From a checkpoint of a small transformer trained on Wikipedia.
Size: 13 layers, width 128, 4 heads of 32 (2 for keys and values), MLP 320 SwiGLU, 4.34M parameters.
Architecture: RMSNorm before each block, rotary positions, biases on query, key and value, untied embeddings.
Training: a variant of SOAP for these matrices, 149M tokens, 3218 steps.
Each number is 500 + 50 x the weight over the matrix's rms, rounded and kept within 0 to 999. Layers, rows and columns count from 0. Numbers have three digits each.

# o: layer 2 attention output (transposed), 128x128, rms 0.254, rows 76-89,108-120, columns 64-127
# v: layer 2 attention value, 64x128, rms 0.262, rows 45-57, columns 64-127
o76:518493531487522455558510437500563518536539561425569437500529460494429358542519552571470605537498392414660479540458472513401617580512508459496596482446526535584547584566450466477409539382468527
o108:399471452583535494463525557523497451536496496521508483498496565471549576423536540473519391464548517509378488565516463486486426478580505533504455499565542491480539474501458506487539535488516446
v45:442468559458476604510546476505433504513487465489496553492514451525509513449524512408510502501483542459562484458457400424561507448559481528520479504472417518540492592564471461492461522499469416
o77:523617522522545447458613524486508532457542610432468398469419419498483540518403493530466446490479623447523549485444492497479582508573524461484455400471433494505563519517502531556453509528530498
o109:612437561431547438510422458467586486446515470466440540516430497482554489500457546495499499481515480569448444475563522517447525596509481555524564571502578487486447532518512575534404486380447507
v46:512495608483527533531495517534466586489563514555525504513487510582539454469478471555580450557550533468434457416534520640536492566462522496527439505484479425414508540529530551487579476586505506
o78:462391475502512428549588504572503583513602475500432457507491506471511478501557541565459397585508480477530486518470494501419413585516461564477549514467478513510552468434491439465479515582500430
o110:462560488585505508481479539459496425402498526556520489538548504521521503507466524505543512480498489616568459488510515420499572450468480447490485412450586527472488525518446458484480530420394527
v47:418466528502489526444390462576493526570549495532537457541576487466510538515513517470508446607505418496414516566509495530488563516524495491455461537510544533452457461461494461453494510496500503
o79:384531494469525513524507492428549628425498465466495596457464513448613581530525587491464417553448592526527526470526519482510542524519529571568433491571531515429565430515505465503380527536548497
o111:540542542483514498503528522468490445493444526553481436530521503473484465491509447496473520482535473442484477455442457526482501469547534485548426503442418407530459561511468542574512427469550516
v48:528489450488509555536499577408515559497457510560481447432472534455508547540489422517502418485556489501468486491431507442475504463560461563471521542477492503512492405451503531465557455470512500
o80:474578554553453562476589555525379560527471535539465447524597510549499547504537471400457503536530460527510524472445578433530561530557555521575562496473466430480554477444463540446454508533506489
o112:487512526499548481540417321461488499493534444433448586521553536414511463470487587505485479410396518573467512506554499502422412468508448469465395527515439504498487497533533531574509451486488532
v49:613447495478493479468494558553363603508440388491574501509482454527459456587485562549535524610444441451465520476500471511411544473505575492477538511497476452446515487563543483477595440508505585
o81:617566438497483480498516512489461459463384425618466518461453461550436414565511536461381566576569477509587508494490568428521546393474542460583484387509546546466536466454484476467551413511502543
o113:393469549532506451492579441467444490503559494478444483526461476506465533479567426475567514512492475516452515508562503443517503575465488483451493502455445514554471611572493536535543614510475461
v50:554529514574476468545490485541484500447385475539537624552500504459567504564404506437483460562489500528525522555484560443500477542464377518470462570560552401482532544477500427474466532447527494
o82:472568465496650551565511563535521583401469470504440467469514533463483469488501459555494449495530458474422461454451381440542472517400472500481510534469451538455552535403461518591511518455589628
o114:507444486494400457549513481466486456536528521514541541505548471559514500441571494432522514498523529501515516542546622507478469470567525455502538465485464454572430509589536547477493465512440402
v51:526469459526505498487476534495588511452536451589535417600486476528461471512534521492488513439521599429503461509429459595544518553581447447514430541472470452517524510484533552552525482525444509
o83:457415435486549536527462538534518422478599421470415526421536470519545551457501503499475549508513493509411506556453510483456471573451454367562461436360501481482388501560443453555476388478498534
o115:549513633495519501463463450441524612475439552461590472478541556505516567437576529462489473502460471520632604409540463479547537418537392547485500520504546501480542598479522462543507605469548481
v52:499506459486450526584559514510534556470526441493490497516446522523546515513466475428445514511445510553425533405451442571515485513519578478505501514598456538487469456540478462496454533507468512
o84:418513457560470500508537531497520544479517412516520574505496521588534545496528505427465520528446506513574414456476594530520568521502501527581465541392471539599516493537436453525555538501466579
o116:535488513517538456535435542546493511504490539451473449528480543521499545528528520550521543480512486458446464551475533469535489482497414463504501427530499465523482514454498507481392527574578455
v53:471445510496535501458419522496486542485505460554584589452487497387520544505468431558464558502403505529555439541552500498457499459514498495599451485505463526586459511535566498493547544444491441
o85:629503510454505430550424430443524506520566517446444472507552565481510431625525460483613551441547497449511533499463466505515539472470555531497512494432477454540537507520647495496452436585486443
o117:501487545501476540477490511532466515469493507485441450478485421497505522446524486528504459478482574570503503487450539465524438569443541491562508548525548472425535521536411494594420409484510545
v54:486484457528480507393491493503589507558601458484495549548457527451412471513468460372537522599495547386465594546514529541533514445455605567528432523488466497394493503461581509535537531514584523
o86:468596459491597453559540469492531435519558475533572563515458586483482524487495437486442466489450515512474457415573485550525570507471560443480396414443498546486500492533459478529488421510546475
o118:471523488526476461470539522529657499483515520483449403505485473479541544527448479525599496595511479502469513401428510442454514539502432557501531571590466485501595477498480419405576413556506549
v55:488520512505586433495486616464528540414508483533520515584600467456555497485487502459466523558484556493458487487482469531519450570509535478523477545524548482510571600560514563501522490512583515
o87:609510439507398439527502514473540442442559511516465514447535377549489556516416516466523445617440370399496450477470484440546465510521527477635519542542531565499439477456505410497459396476525375
o119:377455547538527557546492500571496545563462474501566455492472555538537496471586478454531551475522542578495500558516577493511540527504445514436565539496485441534503506444482587460480448525433525
v56:538539554536470494406486480528421440418533529445525505442540449508479489532501529517560502479490553510473481427460490451442569458520526424571523595605504501522475564464600506518434556518496467
o88:530690483423613461448460424452520532512497569541497453503464520518596503517395499560581397477586604500487505541472477480464506488498489425481588518523484492440475588400470476443512474504473581
o120:520446463491368511505541582510614518491499431405564484545485467455452485537543482473474478565480447514543548505498495495465462575534513558481519378468449463597598443556423456519480467499466478
v57:463542506552493468557532556536525519461480457486556447467536485498538562549560479535615503472460541464617387490556419551483463553437460513521563562414473518484525571517483415449539444513469503
o89:549389515533490526458546422478606475453536503495365509382529421502517451421551513487562469577546532572540523386414377446518427443558505431468527513514475426481443523544549474568452475436508438